Weights of a small GPT-style language model, trained from scratch on English Wikipedia: a variant of Muon for these matrices.
Each number is 128 + 32 x the weight over its row's rms, rounded and kept within 0 to 255. Layers, rows and columns count from 0. The size above them is the row's rms in percent of the matrix's.

# layer 2 MLP gate, 384x192, rms 0.214, rows 93-104, columns 0-191
size [123 103 122 105 106  60  97 110  58  93 101  96]
[[129  79  98 137 119  98 138 127 130 180 123 114 136 124 129 181 111 112 113 101 140  88 174  97 137  80 148 120  71  91 135 164  70 117  97 121 164 136 128  75 123 120 114 131 141 105  80  89  82 132  70 133 103 136  65 173 151 135  67 128 180 151 177 162 148 115  55  93 104 127 111 108  99 227 152 162 149 122 130 103 118 118  86 144 190 128  33 103 103 157 125 166 151 146 169  79  85  65 130 175 103 155 172 141 112  62 139 145 128 109 169 153 132 119 118  95 145 158 122 150 141 130 184 131 144 112 192 145 142 149 176 106 127  93 169  69 136 168 140 110 141 111 146  87 151 170  99 129 107 116 148 124  92 143  69 160 111  74 136  86 135 124 124  97 130 140 186  65  68  72 114 104 131 123  88 124  99  86 171 143 140  97 102 114 150  94 127  96 156 113 144  99]
 [152 138 166 125 186 153 100  85 161 131 144 104 147 100 139 112 141  70 130  81 136 210 112  89 136  78 125 126 134 101  78 124  94 136 166 191  91  91 115  70 136 102 146 156 119 143  90 140 139  91  70 103 147  89 110 102 127 144 123 172 138  93 150 118 160 107 108 155 175 124  95 123 145 138  84 147 105 172 117 149 106 128 132 119 182 172 181 134 127 128 120 208 157 123 114 157 150  76 115 116 145 161 137 120 105 165 179  75  73 159 179  73 110 183 119  76 109  91 151 159 107  91 133 105 100 180 100 123  92 169  53  75 151 144 107 140 120 134 144 156 105  91 175 120 124 149 125 128 122  86 197 109 122 106 185 203 108 122 158 169  80 167  94  90 139 188 104  93 121  95 153 118 123 137 157 143 153 152 156  71 131 144 115 127 150 100 189 175  85 143 145 102]
 [168 189 214 123 149  60 138  95 117 100 151 128 165 116 100 145 122  93  76 112 146 128 157 130 128 126 159 172 163 103 104  59 130  99 119 124 122 158 186 169 142 146  73 116 133 113  91  76 140 136 116 130 135 118 127 173  99 169 170 110 172 101 112 119 138 131  93  65  89 171 122 127 164 102  89 161 143 108 122 139 105 123 141 122 197 149 116 138  28 136  90 153 160  85 117  80 156 161 160 122 195  51 146 155 137 184 130 148 163 130 150 172 131  94 150  83 141 139 137 116 158  98 160  96 127 126 130  90 132 167 110 178 108 153 129 148 168  47  77 138  96 130 171 101 102 174 191 110 149 114  98 117 122  78  91 117 135 160 100  91  87 124 130 157 152  82 122 152 177  76  57 143 119 102 149 125 169  86 132 117 132 162 144 108 142 134 107 118 122  65 123 113]
 [101  87  61 130  93 145 133 100 166 131 173 116 102 127 130 103 144  51 140  73 140 124 132 111 124 137  86 126 112 127 111 124 101 152 144 105 169 163 100 117 100 124 165 152 106 106 188 152 184 196 161 124  95  74 151  78 135 194 169 128  89 125  56 113 137 113 143 130 106 145 102 115 169 192 158 177 144 118 144 142 143 150 192  62 124 114 194 143 149 148  71 136 175 167 101 136 106 196  99  54  92 105  84  78 170 139 131 129 141 204  84 157 162 137 151 124 116 107 135 116  99 148 112 144 113 160  94 151 143 144  94 132  74  88  65 100 100 174 116 135 143 178  92 132 154 104 125 147 142 199  91 122 158 139 112 154 127  56 162 111 114  97 100  85  90 148 126 174 138  82 115 120 154 123 103 130  78 153 106 122 123  96  98 103  82 105 154 150 138 110 120 109]
 [164  65 122 156 149 143  87 148 150 113 175 149  51  98 149 125 135 167 101 154 131 133 152  84 153 123 110 106 139 119 131 106 167 137 153 157 144 128  89 143  92 169 125 102 161 167 108 138 130 123 101  91 184 135  86 112 158 182 103 148  88 117 152 127  89  81 134 135  95 126 184  93 139 119 145 182 113 120  89 201  96 172 124 148 159 112 119 178 111 158 122 106 114  92  17  83 150 149 116 112 113 139 122 186  71  91 144 122 126  98 113  85 191 171 139 128 155  70 144 148  63 100 144 102 132  94 154 118 135 142  62 150 119 176 124 119 167 104 157 147 133 103  81 107 173 123 184 131 111  96  79 144 130  50 159 135  68 151 116 124  87 106 129 145 171  86 108 109 129  66 158 160 132  99  95  95 143  82 152  84 158 116 146  61 116  87 133 166  96 116 137 162]
 [162 138 147 129 128 119 108  85 125 120 145 132 102 105 114  70 145 149  77  96  70 124  80 175 113  62 136 115 123 175 101  96  56  69 160 147 127 192  73  83 100  64  93  91 108 151  97 150 114 124 124 127 134 181 100  82 156  66 102 139 107 177 123 180  71 121 151 132 154 151 161 157 106 150 146 119 146 125 126 123 166 156 115 165  92 137 140 103  82  77 164 157 187 106 102 102 180 144 121 128  84 176 117 131 104 125 116 133 114 137 155 158 160  97 181  83 105 153  37 149 130 140 107  72  83 112 160 115 121 100 145 126 167 151 172 100 131 185 137 140 118 121 127 155  89 180 135  86 114  89 146 137 137 200  95 148 151 117 103 165 154  98 247 136  61 143 178 120 164 135 108 134 145 122 119 172 143 165 125  98 122 104 125 118 121 144 151 131 109 115 107 120]
 [106 120 120 105  82 111 125 153 139 121 172 130  83 112 124  99 200 156 136 125 132 122 139 105 166 100 127 154 127  87 153 168 171  50 188 127 125 102  80 166 133 176 145 170 121 121 104 150 106 130 143  99 130  99 150 107 102 149 138 104  90 118 145 186 148 136 122 118 110 124 176 140 151 120  87 182  73 151 162  54 169 108  64 114 123  87 144 137 107 107 171 102 149 132 138 164 100 166 138 140 192 114 152 174 120  89 134 124 120 131 143 200 151 129 179 138  99  93 145 144  93 102 136 131  85 143 130 102 102  93 169 131 159 169  75 105 130 170 121  78 114 128 126 148 156 179 136 147 188  60 190  42 121 146 128 145 108 170 104 196 120 151 142  66 165 132 133 109 145 187  97 166 129 134 120 133  30 122 127 111 123 122  75 131  94 199 156  87  95 155 148 116]
 [105 147 146 109 102 163  81 136 127 102 156 143 120  80 150 148 114 107 128  51 156 129 157  90 162 148 147  89 158 182 137 152 143 130 103 161  90 113  79  91 150 112  66  71 117 140 128  89 120 101 100 134 111 134 104 139 213 128 139 146 128 144 100 136  44 114 124 122 147 125 104  88 121 142  65 186 106 139 167  76 149 148  96 124 132 125 147  93  74  78 176 108  92  78 125 124 124  69 137 129  68 105  81 106 129 152  62 123 130 115 122  40 143 126  80 116 109  66  70  76 105 139  82 176 141 140 183 179 162 145 112  72 111 138 137 179 127 168  80 120 138 167 134 123 152 101 144 131  96 181 124 170  88 122 148 162 137  91 108 135 147 137  87  94 159 142 104 128 199 168 161  93 103  94 124 134 103 180 199 142 126 101 124 121 104 125 170 127 133 102 108 103]
 [132 130 134 103 167  62 138 118 130  82 122 157 122 131 103 136 153 174 164 187 113 155 198 122  79 122 136 172 131  78 112  98 126 104  94  76  94  66 164 114 187 107 165 123 132 172 147 107 157 183 156 117 103 107 116 158 109  81 132 172 142 131 111 103 111 121 138 170 120 119 133 123 107 168 148 163 118 114 114 111  90  58 123 132 161 131 139 135  80 144 134 133 160 128 148 122 143  43 148 149 152 134 145 101 140 131 115 107 124 101 136 206 145 145 123 125 108 109  96  78 108 135 168 166 128 119 104  88  75 155  35 176  54 159 141 195 167  92 120 115 108  81 169  83 134 154 156 154 124 150 211  93 141  80 171 121  89 146 125 111 169 167 141 195 171 140 163 115 135 136 106 172 126 129 113 110 169  76 107 102 183 148 167 143  90 120 136 119  73 144  96 184]
 [183 102 112 108  68 145 149 107  82  47 122 137 134 114 132 117 185 128 120 154 127 148 133 129 111 114 113 174 153  85 179 109 148 133 132 110 143 113 110 108 125 121 169 162 104 103 144 142  53 189  94 119  79 100 107 160 118 146 175 123 176 137 202 150  83 125 140 140 100 121  94 207 161 130 169 179 150  98 167 130 108 130 146 116 112 109 143  85  97 143  98 184 160  94  81 151 116 150  97 139 118 189 171  83  98 171 161 134 169 127 128 101 160 114 166 138 116  70 122 110 123 173 127 139 129 203 143 105 185 140 135 162 138 168 122  69 153 175 176  99 152 113 103 156  45 153 126  97  83 109 157 191 139 166  97 123 114  94 162 181 141 137  95 160 142 124 154 177 133 147 135 140 134 137  64 126  98 134 156 155  70  97 146 184  79  89 157 118 106 124  85 112]
 [159 194 133 153 102  90 114 146  95 152 164 128 117 106 118 100  88 114 143 116 126 154 185  89 102 109 131 170 114 112 137 142  92 148 168 144 221 154 117 123  78 118 139  92 119 110  74  94 113 156  46 105 161 105 121 130 161 113 106  98 140 122 178 193 153 141 115  60  63 150  73 114 125 110 125 181 148 169 155 127 113 130 171  75 143  98 122 154 107 107 105  98 172 117 144 132 125 140 128  88 173 128 138 177 120 135 142 120 182 102 169 202 178 161 143  85 175 152  96  99 149  88 139 115  91 160 112 136 171 134 149 152  84 144 149 120 131 130 159 172 171 156 129 148 136 131 167 101 163  91  82  89 142 178 114 111 160  64 173 122 110 159 178  82 135 139 147 105 163 110  39 154 141 160 145 140 139 119 142  70  76 133 168 107 157 189  96 107 152  88  98 107]
 [149 123 186 131 191 105 108  63  54 166 143 167 166 103  92 105 125 125 108 109 112  98  82  89 208  64 174 150 116 176 148 157 140  90 121 101 172 148  87 175  42  98 126  96 136 145 127 176 145 116 119 120 105 123 145 140 135  89 178 138  95  69  95 186 105 141  85 142 123 150 152 120 122 155 101 135 150 122 145 109 176 153  86 188 135 168 145 138  72 169 152 154 181 143 146 138 132 106 175  80 123 142 140 118 105  80 162 120 126 187 195 149 131 138  92  82 115 113 138 134 153 145 115 114 186 107 120 121 151 123 116  52 159 145 130 105 106 114  85 119 113 199  66 155 183 137 145  95 120 128 171 167 110 113 116 135  91 163 158 107 138 162 149 115 101 126  56 104 123 121 104 186 134 162  92 147 127 182 145 167 119 167  81 113 101 124 125 129 122 123 149 164]]
# layer 2 MLP up, 384x192, rms 0.215, rows 93-104, columns 0-191
size [112 109 114  99 121  70  97 118  66 106  98  87]
[[ 94 139  87 163 119 123 161 161 130 154  71  98 133 148 169 144 119  55  57 100 121  99 199 136 147 137  95  94  73 113 170 106 117 140 110 115 127 128 126 112 150 132 144 151  83  90 137 106  77 180  90 126  89 140  86 148  88 167  82 129 129 211 135 146  74 137 140 163  89 169 135 108 111 117 161 101 172 121 160 108 177 101 127 118 184 147 119 138 128 149 132 115 169 161 165  66  54  89 117 111 147 179 171 202 163 108 124 120 123 134 172 101 135 159 138 107 110 141 102 147 104 143 144 158 164 110 134 110  82 185 163 111 113  15 176 195 118 129 149 130 133 110 119 120 119 193  48 166 119 118 127 139 113 108 103 132  93 138 138  98 105 117 162 123 102  76 155  73 125 132 160 146 129 165 125 108 118  95 143 171  83  93 133 136 137  83 156  79 139 122 173 137]
 [192 167  98 144 118 120 110  91 151 104 143 138  95 120 100 109 173  97 119  74 140 138 131 121 158 153 134 104 137 134 128  72  84 163 171 153 131  69 138 146 122  88 104 147  96 154 101 144 176 125 110  77 192 116 145 160 116 116  94 126 148  14 159  97  87  91 159  84 155 129 186 165 150 119 141 130 103 190  76 115 140 156  64 165 127 139 142 111 166  96 127 183 163  87 150  93 123  98 174 151 180 121 165 133  84 115 171 141 125 171 149 119 181 178 169 129 106  46 147 126 135 146 109 134  87 122  86  27 116  95 122 149 123 149  97 123 146 161 136 112  64 103 142 168  84 146 102  70 113 141 111 136 145  96 107 123  97  58 122 134 144 138 142 139 131 137 148 130  81 112 130 111 123 129  91 178 157 109 165 111 161 117  42  85 109 132 165 151 118 141 143  99]
 [113 141  90  73 133 195 156 184  86 128 169 120 142 128 169 165  76 111 157 121 116 145  85 157 110 102  76 198 134 153 131 151 117 100 136 127 206 130 111 106  90  96 128 128 131 140 127 176  78 161 152 155 190 115 162 129 141 139  97 141  91 125 157 114  85 196 153  99 104 130 103  73 104 107  85 168 110 112 104 154 149 112 101 112  55  81 105 154 143  95  37 103 153  86 108 155 138 130  95  70 104 144 174 118 156  95 105 137 115  75 154 106 147 121 149 117 121 152 117 149 149 101 113  93 121  99 100 160 161 104 100 133 120  72 109 144 158  82 119 110 121  96 114 134  55 121 216 108 136 139 110 125 110 126 109 124 159  91 144  95  61 156 130  71  94 124 201 154 139 146 161 107 166 135 151 160 170 101 130 116 182 142 131 154  96  97 151 120 105 150 137 219]
 [ 95  86 116 180  82 139  92 111 153 119 131 167 148 103 160 147 150 131 155  92 106  61 106 158  72 102 146 112 132 149 226 144 138 167 182 146 146 114 160 101 103 118 155 153 128 168 176 119 115 123 150 207 153 125 110 101 128 121 176 143  95  76 113 111 128 129 109  90  95  58  86  99  91 159 137 110 123 114 133 143 151  52 128 160 125 127 192 129  95 112 133 107 124 142  87 117  71 133 120 127 129 110  98 178  96 173 164 126 143 113 122 159 128  74 111 133  95 223 126 124  94  75  85 176 109  94  89 150 126 117 141 117 115  81 120  49 126 122 147 105 121 125 152  96 115 163 133 147  98 154 135  94 141 159  94  79 132  94 122 108  80 127  86  94  80  61 141 140 130 139 167 149 104 164 132 126  76 168  78 181  50 165 107 107 146 133 104 182 138  87 115 105]
 [146 106 117 174 108 123 155 112 167  41 129 166  62 100 142  65 135 104  95 111  91  86  69 144 111 154 115 135 130 137 186  63 149 130 174 114 120 194  77 128  53 140 160 125 127 167 126 141 160 137 137 140 153 131 134 100 104  63  86 139 127  54 141 139 100 134  59 157  87 134 157  92 148 109 129 110 104 141 103 139 120 100 135  91 115 131 157 194 130 108 126 104 153 106 113 159 148 147 100 153 156 128  96 115 115 136 154 141  78 157 119 110 194 147 138 137 168 106 149 148 169 101 106 176  69 156 138  95 161  85 113 155 111 224 145 118  86  51 114 187 114 104 100 157 150 132 181 151 148 125 164 123 138 103  93  90 187 177 102 144  96  63 143 151 155 182 107 136 128  83 137 119 107 162 145 132 149  72 162 126 132 164 150 163 128 161 129 165 104 115  94 140]
 [140 114 140  77 118 135 110 100 163  95 128  58 185 176 156 186 142 134 101 101  73 115 137 122 118  76 104  81 120 151 146 154 160 158  87  61  60  89 114 137 107  99 158 130 125 166 165  98 214 183 132 119 127  96 149 127 165 101 133 128  82 172 109 162 136  97  83 164 121 183  62  76 121 168 144 167 145 123 158 134 145 174 101 110  69 140 180  87 146  64  56 145 122  87 124  91 170  85 111 116 176 119 198  80 149 122  90 154 116 161 146 209 136 149 140 121 142 141 101 143  72 147 110 129 124 169 115 111 173 107 153 160 128 127 122  91 136 155 148 168 173 129 112 163 179 140 166 150 149 142 135 123 174 157 139 100 118 132 153 154 121  84  89 147 115 161 102 117 157 111 149  95 120 104 123 191 126 177 160 174  96  94 112 126 138 115 114 127 133 104 140 171]
 [141 115 112 145 162 109  56 137 141 194 101  66 147 109 121 181  99 143 101  82 126 117 128 126  91  98 131 119 146 182 130 102 132 216 106 164 147 123 157 125 110 160 135  93  98 131 154 134 158 134 128 117  87 105 162 162 165 109 109 171 118 196  89  93 101 123 149 140 129 128 112 145  86 100 106  69 148 134 123 125  80 144 151  85 152 110 120 144  98 135 113 120 132  84 161  89 196 125  99 132  94  69 124 104 129 171  97 127 139 112 181  67 152 134 117 132 127 141 109  96 164 141 192  65 152 129 132  84 148 168 117 111 131 128 136 196 156  79 120 135 165 101  78  66 132 136 145  83  81 222 139 199 155 137 152  93 177 102 135  83 136 140  71 124  87 171 113 153  76 126 161  86 159 132 122 109 156 109 121 157 124 102 140 103 168  68 110 149 188  99 154 185]
 [114 135 126 153  94 161  85 113 152 127 132 142 122  70 132 142 143 173 103  68 128 124 147 119 171 139 141 177 154 146 157 149 134 150  78 157 144 136 129 123 123 120  80 106 121 135 158 146 127 110  92 115 113 178 122 159 224 133 125 118 135 141  83 137  51  99 123 115 102 125 112  96 145 123  29 147  73 139 153  50 116 135 106 135 167 109 185 111  65 102 176  77 120 107 153 139 105  65 140 130 107 129  70 140 123 136 129 100 157  59 112  82 129 118  59 168  99  98  51  79 117 161  70 167 140 159 187 187 104 114 117  74 138 116 144 151  95 128 113 167 195 148 147  91 127 105 137 125  82 125  99 182  70 121 134 135  99 113 114 132 129 132  80  59 146 116 102 172 183 136 155 109 120  65 132 119 103 125 182 117 136 102 129 119 151  98 154 111 155 108 131  90]
 [129 150 145 169 157  69 161 112 131 102 127 130 124  92 106 148 155 113 121 177  94 148 163 118  81 108 112 143  77  91 154 114 146 124  99  89  89 113 139 121 130 101 122 143  47 167 159  85  87 149 117 139 136 144 144 151 110 135 125 178 109 162  90  96  78 127 166 222 116 143 159 119 128 142 129 152 141 119  95 106 165 108 104 156 182 119 128  84 129 163 145 145 115  90 162 125 226  97 119 119 116 180 121  87 129 174 116 122  71  83 100 192  99  97 136 120 145 117  89 111 135 145 144 142 154 104  88  95  97 161  22 142  96 145 158 143 172 107 122 116  69 132  88 124 105 159 168  88 117 118 131 105 104  76 118 127 112 125 104  65 211 117 151 202 101 111 146  61 143 155 107 112 147 123  73  91 125  81 198 154 138  81 127 162  84 142 149 129 141 150 111 166]
 [ 77 149 166 112 175 132 153 153 137 184  88 117 104 155 101 152  94 119 207  77 109  82 146 139 121  96 168 125 145 182 120 138 132  86 109 160  51 124 128 154 126 149  89 115  96 136 125 110 190 107 151 146 131 139 101  81 133 139  61 154 123 145  99  97  81  67  82  95 135 130 139  85 130 157 122  64 130 202  95 112 102 135 133 147 139 110 102 128 209 114 140 150  52 181 166 115 135 137 190 180 125  59 113 116 150 100 108 109 122  95 125 173  89 139 111 121 164 147 149 125 149  83 157 168 139  58 140 122 109 128  73 106 153  82 147 147 130 130 137 149  86 158  66 143 140 100 116 131 145 201 146  85 182 113 178 131 119 120 112  85  76 118 170 114  80 101 121  96 125 128  97 152 119  97 182 109 162 129 153 101 166 158 125  95 125 178 119 180 148 116 160 122]
 [126 191 187 165 116 103 102 171  81 136 168 118 135 131 151 119  73 149 135  97 178 164 172  88 165 109  92 178 131 118 138 166  82 140 125 145 166 115 120 154 116 112 129 101 142 147 170  88 125 138 112  94 200  83 131 175 147  95  87  95 139 110  92 136 131 118 105 128 107 143  78 138 122 109 209 148 152 115 133 120 117 121 131 131 119 112 129 157 112 117 106  58  98 117 129 190 102 152 102 142 148 195 129 178 132 171 172 134 112  55 159 121 151 124 101 110 135 165 137 157 150  75 102 113 158 142  68 187 188  87 112 144 108 173 156 184 122 148  91 180 128 193 155 149 156 174 129 168 164  95  95  91 162 202 168 173 127 107 103 138 108 112 188 126 128 122 156 142 154 116  91 160 133 186  87 164 119 111 177  84 124 174 131 112 157 201 122 128 157 115  92 140]
 [102 113  96 134  99 151 138 120 198  77 100  90 148 108 211 151 124 150 102 143 182 174 173 153  96 178  92 119 196  84  95 117 114 141 163 118  99 145 175 123 215 151  97 136 143 133 131  35 134 147 153 137 127 135 154 157 178 139  92 158 133 147 109  59 172  87 158  98 108 109 133 158 106  97 156 139  98 116 101 108 138 144 192 137 151 121  91 139 153  57  85 109  99 140 120 119 107 143 117 152 105 125 128 156 131 140 101 111 145  73  64 101  67 135 150 239 123 149 121 137 108 125 122 120  86 157 113 154  96 181 107 168  92 115  83 142  91 137 163 169 164  71 200 145 127 105  94 144 135 169  63  97 103 120 112 115 148  87 109 129 112 114 133 142 148 132 174 179 124 160 128  95 106 115 153 107 114  91 102 123 127 159 118 144 156 142 130 142 135  88 110  64]]
# layer 2 MLP down (transposed), 384x192, rms 0.145, rows 93-104, columns 0-191
size [114 102 112  96 112  56  99 121  55 106 119  96]
[[171 130 100 141 139 116 111 131 159 146 129  94 112 152 162 102 187 164 132 160 147 180 133 143  33 104 125  90 198 133 145 122 113  91 138  76  53 122 193  83 115 150 154 174 123 133 159 178 149 113 102 126 160 151 124 107 118 155 149 133 110 100 126  88  72  97 109 125 196 155 141 108 108 120 104 143 156 187 153 163 144 109 173 132 113  83 171 120  98 175 138 116 122 165  89 134 132  64 153 111 140 121 103 178 225  96 146 173 150 145 111 111 179 145  93 139 118 143 110 146 154 106 152 153  90 131 129 151  85 135 132 165 163 125 177 142  86 124 133 153 172 108 134 111 174 117  88 138 147 142 121 125 118 142 122 111 122 207 134 140 151 111 111 169  59 133 122 111  45 133 196 184 148 109  42 132 132 119 133  97 111 112 159 178 136 181 150  52 139 115 122 135]
 [119  98 101 134 104 108 139  99 183 193 101 152 105 142  54 144 123 186 161 103 125  89  92 154 136 164 122  63 117  86 122 110 161  51 164 133 126  81 129 100 141 130 150 169 106 137  90 156 124 123 121  99 160 161 207 138 125 166 143  95 199 117 124 131 106  93 129 147 141 148 195 184 131 149 156 108 119 116  95 119 123 147 108 118 174 205 149 166 128 129 115 200 126 134 166 106 135 122 166 148 190 115 113 179 109 146 156 180 149 160 142  71 115 157 182 149  89 141 123 132 156  79 126 141  94 134 105  72 140 115 109 115 100 144 166 180 139 143 163 103  98 102 149 115 102 122 105  81 111 143 123  91  90 111 129 176  90 132 138 130 130 134 167 164 142 113 119 131 114 110 126 130  48 146  81 164 187 149  56 102 191 200 108  95 159 159 110 126 143 161  99 189]
 [134 166 126 149 103  98 142 182 114 121 115  78 141  78 135 121  97 134 135 141 114 133 151 129 126  82 106 162 171 166  75 102 112 135 107 125  66  98 182 123  87 118 132 142 154  92 133  99 144 137 165 124 198 107  83 117  87 186 116 125 109 120 155 163 133 155 131 133  94  97 123  72 116  91  82 172 111 146 147 149  98 156 129  70 153 124 121 189 123  42  83 183 159 154 123  90 169 150 131 108 105 114  86 123 121 150 111 182 129 159 145  90 140 125 141 109  90 136  63 170 127  13  83 124  65 139 192 142  42 106  70  90  74 120 124 146 162  97 162 150 132  76 156 129 131 147  94 122 105 102  99  75  82 165  98 114  98 168 122 122  64 133 126 138 161 143 137  82 114 124 124 170 114  90 175 126 151  78  80 116 146 123 116 153 125 103 147 100 113 139  95 146]
 [138  84 121  85  94  94 105 131 158  93  87 117 106 147 140 170 104  99 119 101 181 190  96 162 116 129 124  94 100 123 116 134 143  99 111 167 177 103 178 118 138 140 131 171 141 163 135 139 110 170 208 130 124 116 112 146 155  81 172 148 112 102 125  83 175 118  76 179 103  88 111 134  57 143  80  78 101 197 154 144  64  85 104 111 148 137 133 180  93 174 143 117  95 111 141 114  96 128 127 125 102 164 146 140 100 180 124  94 110  70 168 105 126 132  73 168 114 100  77 154  84  57 144 141 199 106  78 115 121 142 186  92  96 165 124  85 115 151 135 134 113  82 143 160  95 156  93 172  85 137 142 121 174 109 120 107 135 138  84 110 138 136 162  80  48  95 109 143 149 109 151 171 150 130 163 118  92 103 123 196 101 189 100 165 133 166 103 154 144 116 148 121]
 [123  99 109  89 119 116 175 162 113  67  69 141 113 138 121 103 107 119 155  83 126  96 129 126 151 147 100 144 182  85 112 125 126 127 140  63 107 196 109 132 128 146 125 110 175  97 137 141 135 151 167 118 203 146 100 110  83 190 123 102 144 137  97 114 159 106  88 100 151  73 172 174  90 125 159 181 123  79  93  67 116 159  97 142 117 136 172 141  62 143 160 195 119 143 122 111 117 159 147 118 100  66 114 117 168 106 114 134 128 128 131 111 124 174 133  91 157 147  98  84  49 141  32 145  96 131 170 132 169 161 131  83 130 162 115 102 168 101 159 171 123  88 180  93 140 105  89 121 130 114 101 127 135 162  83 172 160 189 141 121  88  70 119 164  90 174 171 127 117 103 146 103 120 110 120  78 142 173 164 132 185 117 128 129 109 143  84 125 118 102  78 199]
 [147  25 104 169  88 141 158 123 123 141 102 146 148 154 169 148 167 126 116 142 115 144 152  87 103 108 166 128  76 106 142 140 168 150 119  49  82 111 158 163 108 134 113 167 128 112 154 141  81 160 151  89 125 119 144  54 138 106 159 183  90 119 129 110 147  97 101 153 192 109 116 143 104 189 101 150  59 115 120  55 139 141 183 110  95 143  93  99 117  86  70 127  86 151 132 154 130 109  93 167  85 177 198 114 152 103 137 121 119 164 117 152 110 125 120 144 152  93 183 116 108 128  88 127 119 183 132 141 139 125 165  91  66 162 149 132 136 170  95 176 145 101 126 147 167 109 185 175 150 128 142 137 140 156 171  83 112 174 100  38  93 118  95 173 146 182 125 126 101  78 104 116 171 111 111 134 133 104 122 129 124 131 140 150  99  74 112 150 197 152 168 158]
 [129 135 138 144 139 104  82 152  87 137  79  90 152 171 145 121 116 124 136 146  86  95 115 168 135  72  89 143 102 113 106 149 125 211 159  86 115 129 154 103 151  99  88 114 181 185 140 115 165 118 127  80 123 117  73 153 121 129 162 119 172 168  74 129 125  67  94 101  92  87 127  91 127 122  94 104 133 143 174 121 150 138  82 168 137 124 132 139 157  85 168 147  96 157  70 104  99 150 119  86 141 218 150 167 160 141 153 124 171  55 131 123 198 204 141  58 143 112 151 106 128 137 103 204 129 121 119 153 167 169 117 117  99 144  87 124 142 143 195 115 110 126 144  83 108 159  94 153  71 141 168 164 140 102 137  97 128 111 145 142 100  44 167 167 151 142 132 173 125 141 200 101 123 126 128 120 171 127 156 160 126  99 118  57 146  96  96 154 128  87 127 144]
 [124 154 105 130 139 140 156 142 138 145 153 120 150  77 174 165 133 147 146  38 124 174 140 132 193 144 119 165 142 183 165 122 101 129  95 174 106 156 128 104 141 121 119 128 152  66 131 184 130 110 128 145  88 166 110 139 153 116 125  87 136 133 101  92 109 110 100 155  68 128 170 112  88 112  67 126 181 105 154  92  93 110 144 106 134 118 148 127 144 170 140 116  97 149 139 119 125  78 159 141 175 106  58 127 165 122 131 168 123 148  73 153 106 111  35  98 129  73 130 114 144 117  73 136 159 121 154 139  56 111 111 156 122 115  87 194  95  56 116 170 163 158 200 116  54 101 108 200  73  88 161 123  72 147 152 164 158 154 105 153 163 135  60  65 126 122 112 127 146 127 157 158 174 143 156 126  83 139 115 115 154 122 120 121 130 130  85  95 185 157 141 121]
 [152 170  97 115 138 111  91 106 202 111 146 114 101 100  72 150 110 159 119 140 128 128 180 149 120 137  61 139  87 121  97 119 103  89  64  95 151 133 113 130 159 160 119 136 135 160 164  85 112 199 122 139  78  99 112 118 118 155 113 176 127 205 116 196  72  99 126 163 130 203 172 164 166 118 123 115 153 143 100 168  81 167 142 151 145 130 136 179 136 123 149 193 140 111 169 169 106 101 120 122  80 178 134 127 127 127  98  96  95 113 153 104 112 122 124 104 174 169 121 129 105 139 110  99 177 133 143  82 141 141 108 208 134 182 128 118 179 111 134 119 113 153  47  66  91 111 172  67 142 148 148 102 121  56 127 161 139 151  99  96  97 116 174  98 167 110 166  81 160 113  91 200 125  97 101 105  99 125 171 148 145 134 153 145 177  93 132 166  94 127 119 123]
 [118 112 127 117 198 128 148 191 147 167  82 129 106 114  87 186 121 127 143  75 139 119 200 166 103 193 178 170 153 191 146 119 148 166 169 111 125 106 180 128 167  82 118 134 143 149 119  78 110  96  79 158 169 134 130  92 141 115  50 163 181 131 100 130 153 124 148 157  94  58 172 120 170 103 112  57 131 189  79 154  94 162 158  97 117 131  86 125 136 115  99  58  80 138 138 128 171 150 122 149 121  83 136  81  80  80 117 129 114 126 178 184 113 153 132 143 126 158 117 134 148 150 125 156 140 128 201 134 143 148 103  84 122  75 180 145 202 167  78 109 138 129  95 129 134 125 110 143 135 156  87  71  90 119 118 147  83 114 133 115 118  97 146 162 115  72 161 157  62 133 107 167 137 100 135 124 110  87 147 136 148 158 101 113  84  98 160 132 130 131 125 133]
 [113 120 183  97  95  91 105 189 132  92  76 138 140 141 105  60  84 128 119 118 139 138 150 179 102  97 183 123 108 150 117 130 107 146 152  75 109 127 105 153  87 110 150 116 137 185 127 110 145 122  92 151 155 189 134 152 149 143 100  93 100 118 116 148 169 104 167  80 124 127  95 113 111 163 106 130 154  79  87 149 140 145 146 167 143 117 140 190 126 100 147 108  94 151 134 135 141 128 149  50 131 161 137 154 137 104 156 163  71  86 118 117 198 156 130 100  78 186 102  86 155 141 137 129 115 110 108 127 159  92 135 160 226 101 104 187  99 149 120 174 127 133 128 158 165 115 167 153 125 116  48 106  75 160 102 148 135 131 124  75 162 207  61  97 125 104 100 141 119 157 112 125 101  86 129 172 135 128  81 118  61 135 167 140 159 180 154 104 143 174 208 165]
 [115 123 163 154 157 126 202 166 135 108 113  91 116  87 181 141 166 136 164 153 135 154 131  98 128  92  77 149 169 175  54 115 107 149 160 183 159 126 134  66 175 195 145 119 133 154 130  97 123 124 120 138 126 108 165 144 119  71 118  84  88 142 110 151 176 150  87 128 136 101 151  97 161 119 114 133  82 101 186  69 145  75 132 143 159 179 145 131 129 109 135 170 171 115 176 118  88 105 160 167 122 147 127 160 126  54 108 114 151  99 148 114   9 158 161 137 131 107 109  88  75 117 111 138  99 118 181 121 107 130  82 132 112 141  90 109  93 218 154  95 108 129 139  88 118 100 129 136 168 103  96 166 118 102 116 187 122 116  97 144 110 139 127 181 147 143 117 150 109 167  75  90 186 164 128 128 132 184 112  75 142 163 125 176 131 100 159 162 167 116 165 134]]